config = dict(
    n_head=8,
    n_kv_head=2,
    activation='swiglu',
    norm='rmsnorm',
    rope_base=100000.0,
    rope_fraction=1.0,
    warmup_steps=200,
    schedule='wsd',
    final_lr_fraction=0.0,
    batch_tokens=32768,
    steps=4786,
)
Each number is 128 + 32 x the weight over its row's rms, rounded and kept within 0 to 255. Layers, rows and columns count from 0. The size above them is the row's rms in percent of the matrix's.

# layer 4 MLP up, 512x256, rms 0.0826, rows 349-373, columns 128-255
size [102 108 103  99 105  98 101  96 100 101 102  96  96 100  97 100 102  98 102 101 106 100 104  96  99]
[[111 128 124  64 132  97 119 135 169 134 162 125 111 168 107 127 155 168  93 148 122 158 141 183 114 173 154 135 124 151 150 161 174 148 118 150 147  97 170 103 143  85 105 172 167 156 142 143  93 125 110 104 140 155 164 138 122 103  92  84 130  85 112 146 132 122 104 187 125 110 130 101 139 150 153  95 131 140  91 115 216 129 140  85 121 118  75 158 165 149 132 149 148 112  62  61 126 101 181 184 157 160  98  65  84 141  49 117 135 135 160 160 166  68 161 102  93 173 113 105 117 158 124 137 101 148 104 138]
 [131 119 139 193 170 104 139 137 117  97 188  46 111 110 147 138  73 108 119 133 153  97 185 110  27 117 127 155 112 116  71 109 103 129 140 123 156  86 127 173 155  95 115 158 175 136 129 120 157  72  74 153 156  87 140 125 142  45  57 134 110 157 151  94 134 160 100 100  91  91  86 161 107 121 107  65 132  90 131 136 141 124 108  82 134 104  95 139 137 121  39 134  95  74 140 152 137 125 153  85  73 114 172 132 159 137 126 156 116 145 193 121 119 116  81 135 132 106 157 160 124 169 121  76 158  88 131 136]
 [112 132 161 101 117 110 121 190 105  91 111  87 127 110 128  97 102 142  73 118 118 153 108  93  96 105 119 179  77 157 172 120 140  92 164 121 167 116 111 111 134 137 126 179  93 182  94 117 133 158 195  70 196 158 134  30 101 102  81 103 125 107 120 174  91 156  83 158 112 135 128 114 111  84  98 206 140  71 112 127 171 115 123 116  87 146  87 101  91  79 116 111 101 154 145 134 154 113 142 102 156 168 115 100 153 170 123 130 149  91 136 107 105 136 138 126 164 140 124 145 103  99  72 124 171 167 182 144]
 [151 153 166 146 146 147 138 116 149 100 127 130 174 158  75  77 173 128 110 145 122 121 140 109 132 158 148 125  79 108 132 133 176 102 130  68 100 146  54 141  80 151  76 133  97 156 175 144 113 142  95 146 140  89  73  93 128 126 161 152 156  96 176 108 105  85  97 174  97 132 131 103 191  39 149  92 128  60 163  99 134 144  82 101 196 121 137 183 104 146 101 130  96 109 151 162 126 187 123 122 125 130 103 142  83  99 159 180 128  89  73 135 165 171  99 152  71 143 137  72 132  72 121 101 158  93  71 150]
 [182  70 209 139 141 155  91 211 110 102  61 113 120 178 129 159 111 129 136 144 114 117 121 106 159 188  83 135 116 125 204 111 137 119 106 133 134 136 130 106 101 206 174 121 148 148  88 119 120 184 136  81 110 148 110 139 163 194 129 126 209 134 137 110  96 175  32  72 166 123 130 129 148 130 140  93 163 117 130  75 129 170 109 122  94 134 117 104 105 125 136 139 129 167 135 124 127 178 148 101 127  57  65 121 103 123 126 153 148  82 120 175 107  45 174 164  92 160 115 131 159 164 124 130 107 150 128 158]
 [150 157  79 131 132  66 151  82  96 214  96  72 196 124 160  92 127 110 120  98 141 138 116 122  53 139 123 129  85  77 132 151 100  83  93 126 119 173 141 145 143  69 116 126 125 130  59 146 112 121 129 192 159 136  92 167 138 117  74 100 118 136 110 145 132  76 179 180 142 152 123 175 101 104  94 104  94 133 190 114  88 108 150 166  77 200 112  84 129 143 160 132 151 109 147 130 130  72 185 135 166  91  79 130 162 144 118  86 152 118 140 128 142 148 151 114 133 162 102 124 125  97 101 165  67 122 135 177]
 [164 108 128 120  79 156  85 155 118 155 114 122 139 174  98 108 165 110  99 111  83 153  57 126 122 113  90 137 159 166 116 184 133 118 155  86 135  62 152 167  73 109 132 122 148 198  86 138 114  89 145 113 125 156 173  62 127  94 102 130  72 165 178 127 108  88 152  92 133 188 160 123 156 103 117 115 122 117  93 148 159 143 120 159 127 153 122 101 158 102 142  97 146 103 173 132 172  95 117  84  61  81 105  60 200 168  90  80 123 118  84 104 157 112  77 132 107  87 108 116  82 181 178 144 131 118 122 104]
 [ 87 103 142 148  67 119 123 106 162 148 156  97 156  74  60 161  93  97  94  83 185 138 137 114  72 150 142  97 183  38  88 159 172 147 155 100 128 148 159 148 107 149 166 120 204 142 143  92  95 180 129  99 110 105  96 127 159 132 128 175 178 107  92 135 123 107  81 100 153  77 158  97 131 138 123  95 128 201 161 176 180  95 124 142 106 119 126 104 154 170 156 126 131  36 162 124 176 135 160 140 137  91 170 124 107  96 130 123 114 114 119 174 144 209 184  87 112 122 102 154 172 123  89 121 153 156 104  88]
 [152 135 153 126 116 131 131 111 130 144 134 192 129 139 126 121 128 123  63  68 135 153  81 100  96 153  86  72 139 121  67 108 162 114 130  74 154 154 154 112 117  82 111 135  96 113 114 130 148  92  98 134 178 133 109  98  89 128 134 215 106  98 157 118 122 137 140 144 176 115  94 118 148 111 101  57 113 120 162 131 131  89 145 143  67 125 140 189  96 138 108 145 153 152 132 147 169 170 144 168 113 165 146  92 111  96  61 158 146 109 199 123 135  67 168  77 116  71 107 113 173 141 141 134 127  98  93 163]
 [ 99 178 131 107  86 106 179  85 119 161 115 159  41 145  87  80 140 171 159 178 142 125 141 104 111 143 103 131 164 103 136 119 157 126 145 131  89  65 133 139 159  69  59 136 112 125 164  47 157 107 104 118 198 153 139 189 115 150  43 157 159 132  99 123 126 116 144 117 138 133 142 167 135 167 118 130 203 101 147 161  93  83 118 126 120 140 171 112 129 108 139 158 133 139 103 106 136 115 143 176  93  83  91 140  81 137 135 156 150 152 119 106 129  75 119  90 134 185 124 133 114 162 141  17 149 140 181 141]
 [134 198  60 182 124  73 125 151 146 123  84 104 101  97 110 121 113 125 124 134  95 105 156 143 172  88 161 160 165 155 109 150  95 132 119 145 158 102 138 165 115 142  77 102 104 130 159 141 138 120  35 160 116  70 126  41 112  91 114  75 125 105 155 125 153 115 141  97 151 138 146  77 145  59  94 107  82  87 114  91 129 159 131 118 209  64  99 123  93 116 161 168 158 170 106 119 105 168 157  97  65 194  81 137 135 146 148 127 106 148  98 170 112 170 143 117 124  84  81 180 149 140  89 101 111  88 134 127]
 [104  79 113 114 148  89 123 108 105 150  92 107 108  93 172 159 123 144 115 146 147  89 106 190 143  95 183 172  96 105 149 130 170 109 167  95 130 113 167 145 147 180 139 101 146 168 143 117 114 220 151 162 118 174 127 120 119  55 173 144 130  98 125 101 175 147 108 162 111 159 201  58 152 125  94 158  88 123 122  82 151  95 164 151 126  93 116 142 170 192 167 106 103 124 157 158 133 129 123 117  18 173 167 129 140 112 110  93 114 121 103  88 152  86 121 158 104  99 117  99 119  72 110  94 132 129  80 163]
 [ 98 124 107 114  91 106 155 126 110 121 138 116 106 153 113 142 128 152  81  85 110 166 171 132 105  82 107  99  83 170 121 181 127  86 162  92 150 110 159 131 131 112 109 125  93 146  84 108 133  76 178 132 106 119  73 102 192 175 108 155  78 127 106 130  86 111 155 119 143 115 116  87  98 146 254 190 133 210  87 188 105  87 112 124 104 123  67  93  89 142  54 123  96 105 142 114 177 181 101  99 145 125 117  96 141 135 162 162  87  79 135 169  98  91  99  77  99 141 122 135 141 211  90 127 125  97 174  81]
 [136 116 114 186 144 121 125 100 148 129 174 126 106 135 127 149 115 120  52  91 157  79 104 109  80 130 130  97  87 120 145 161 149 104 119  87 153 154 112 148 181 111 170 162 139 136  71 233 195 184 143  80  62  99 109 175 147 149  83 191 166 154 130 142 169  98 140 144 159 127 125 159 124 135 115 141 100 120 120 125 116  34 125 143 110  98 122 182 159  95 177 145  85 141 123 165 126 102 112 127 113 179  95 123 182 115 178 159 115 152 104 138 134 123 103 111 159 111 126 105 118 112 117 115 115 107 132 123]
 [118  65 102 161  72 167 163 162 146 192 125 137 203  99 150 136 117 190 141 159  83 184 167 161 155 176  91 155  69  81 146 108  99 131 119 133 133 112 124  91 105 152  92 102 100 152 115 112 135 139 143 100 124 132 160 122  75 178  75 112 120 127 157 139 109  73 126 111 130 102 180 128 158 128  84 112  66 108 119  86 130 113  70  41 164 136 157 119 131 126 137 127 141 164 115 134 106 143 110 114  95 136 152 172 155 159 167 110 153 146 120 144 151 110 180 112 197 208 151  94 116 127 156 102  90 136 101 110]
 [ 99 163  89 125 166 146 113  83  94 123 165 161 183 132  96 171 169 159  99  77 124  35 144  62 108 118 109  80 159 133 133  98 151 130  94 135 113 132 176 168 139 155  88  52 108  72  85  90 125  85 147  77 151 109  85 149 106 106 113 114 169 197 114  80 145 127 146 140  71  93 133 121 105 144 126 105 112 134 119 108  88 106 149 125 177 134 144 118 150 177  95 142 148 135 155 108 210 122 140 143 131  80  72 155 148 100 145 160 153 167 102 165 178  96  97 133 138 135 141 125 110  67 142 108 126 152 160 117]
 [107  92  80 136 141 179 157  92 112  60 145  88 160  52 152 130 122 138 121 113 132 178 115 126 129 144 160 151 151 177 159 188  86 186 154 110 123 138 144 140 120 149 128 143 144 142 154 129 127  93 121 176 184  95 121 125 142  98 123 140 153 128  72 145 135 119 166 160 122 135 105 144 143 151 145 122 156 111 151 129 159 187 128 120 142 111 156 197 101 177 140  85 161 143 123 115 144 182 162 127 116 159 185  92 143  36 140 140 102  72 124 110 143 138 184 123 110  97  74 146 139  99 101 126 121 133 120 168]
 [148 117 120 178 127 153 117  90 177 146 142 138  78 167 131 144 158 138 101 163 167 154 160 145 163 122 135  98 185  71  84 105 137  86  75 169 138 150 120 109  82 150 116 192 101  82 202 118  74 141 118 108 131 119  87 127 100 141 139 155 148  86 104 144 129 191 167 119 201 134  97 167  87 137 141 129  76  91 167 129 180  90 138 146 143 144 163  79 154  86 108 144 134  65 182 158 116 134 139 102  90 101 156 109  94 116 113  92 107 152 106  98 136 215 152 122 108 143 141 159  73 198  98 194 139 110 115 153]
 [131  66 191  99 137 130 104 142 156  89 117 105  84 137 152 158 148 153 128 115 156 196  93  80 122 155 125 140 159 114  61 156 171 150 112  80 142 126 108 136 196 144 133 158 119 145 148 115 104 128  76 183 162 118 121 128 194 173  70 142 150  94 127 100 182 117 106 128 158 111 124 149 119 143 155  84 173 162 175 132 110 116  87  49 151  80 103 160  70 104  94 112 147 145 180 116  80 122 144  65  93 145 115 148 130  82 185 155 120 137 191 104 131 161 144 115 131 107 146  65 120 170  80 120 115  99 194 156]
 [123 142 135 156 112 138 131 140 153 155 103  95 117 153 116  61 101 105  67 110  98 148 192 113 135 112 138 163 126 153 118 157 177 133 165  80 106 171  86 177  93 118 107  99 159 134  79 107 131  86  89 125 117 124  83 146 137  99 103 146  54  80 169 133 114 184 140  85 164  98 157 197 102 101 134  39 118 133 107 152 129 113 191 191 182 141 134  72 193 130 131  91 130 104 155 183 152 158  98 201 117 138 121 201 162 123 109 123 138 148 115 148  92  99 166 102 117  71 124  93 135  44 175 130  97 118 119 112]
 [133 109 123  70 138 109 166 172  95 112 165  91 175 144 133 115 161 133 190  91  99 135 132  67 165  99 125 149  76 157  78 172 130  74 129 121 151  73 128 173 104 135 147  55 114 122  96 195 154 165 138 139 155  98  80 163 169 129 129  93 140  96 157 129 129  66 113 115 139 132 148 117 173 153 130 159  46  97 129 115 150 120 159  87  91 125 140 116 141 170 117  70 136  98 114 142  85  84 142  97  90 114 227 110 131 152 143 102  78 110 161 171 105  96 113 115 144 182 133  84 155 134 113  66 112 176 117 145]
 [ 81 114 164 129 105 125  86 150 119 138  99 116 141 140 117 140 128 121 182 183 137 167 101 154 158 154 125 106 144 107 129  87 184 142  81 168  98  93 122 194 112 145  93 140 115 206 170  74 115  24 130 118 158 179 126  84 130 105 163 138 106 119 167  70  76 157 111 127 137 124 120  68 107 124 171 126 109 162 144 155 161  49 143 110 113 132  97 172 125 101 108 120 177 134 181 127 114 144  90 122 129 206  69 137 149 126 133 100 141  52  79 135  85 148  94 119 120 108  98 122 115  93  84 158  98 143 120  93]
 [150 148 142 139  73 114 154  96 115 146  73 168 132 178 149 141 149 110 104 137 109 135 125 158 137  82  72 125 121 118 111 101 111 109  58 141 134 158 113 130 146 108 108 104 177 159 107  91 141  47 118 118 102 177 177 125  74 112 132 141  71 125 141 117 118 121 126 102 131 225 120 116 223 105 156  99 167 218 116 107  82 157  91 145 119  91 138 166  80  79 100 114  65 126 151 117 102  84 102  90 129 147 127 191 101 164 141 161 135 105 114 130 143  90 100 133 154 148 106 100  88 164 103 119 125 135 133 111]
 [168 138 118  99 122 136  91 164 135 171 156 101 167 132 164 121 127 111 117 156  87 129 135 155 122 151 136 132 150 158 126 106 148 179 125  72  91 101  77 143 146 134 106 149 141  77 164 164 104 156 124 109 163  68 137 111 107 109 119 150 121 132 109  70 146 125 138 118 194 134 130 170 101  95 151  51  59 126 161  82 147 119  77 179  99 130 180  99 111 156 125  92  92 136 131  98 181  58 127  43  78 117 103 130 132 111 159 131 157 114 157 115 140  58 141 119  94 144 118 155 100  92 111 126 127 134 177 177]
 [124 135 139  67  83 136 164 115 154 106 166 109  84 136 107 133 156 157 115 113 112 120 117 160 142 134  74 147 160 141 185 134 136 113  63 166 125 198 151 100 122 156 162 202 160  94 145  86 115 177 110 118 134 131 114 113 110  84 117 173 121 182 113  90 113  84 127 137 152 142 147  79 135  79 101 129  75 120  98  99 188  65  52 130 172 154 138  46 114 119  96 150  91 135 157 154 153 142 115 140 112 120 117 109  81 184 170 149 205 136 110  84 101 134 110 142 135  86 116 138 127 195 109 163 158  71 170  35]]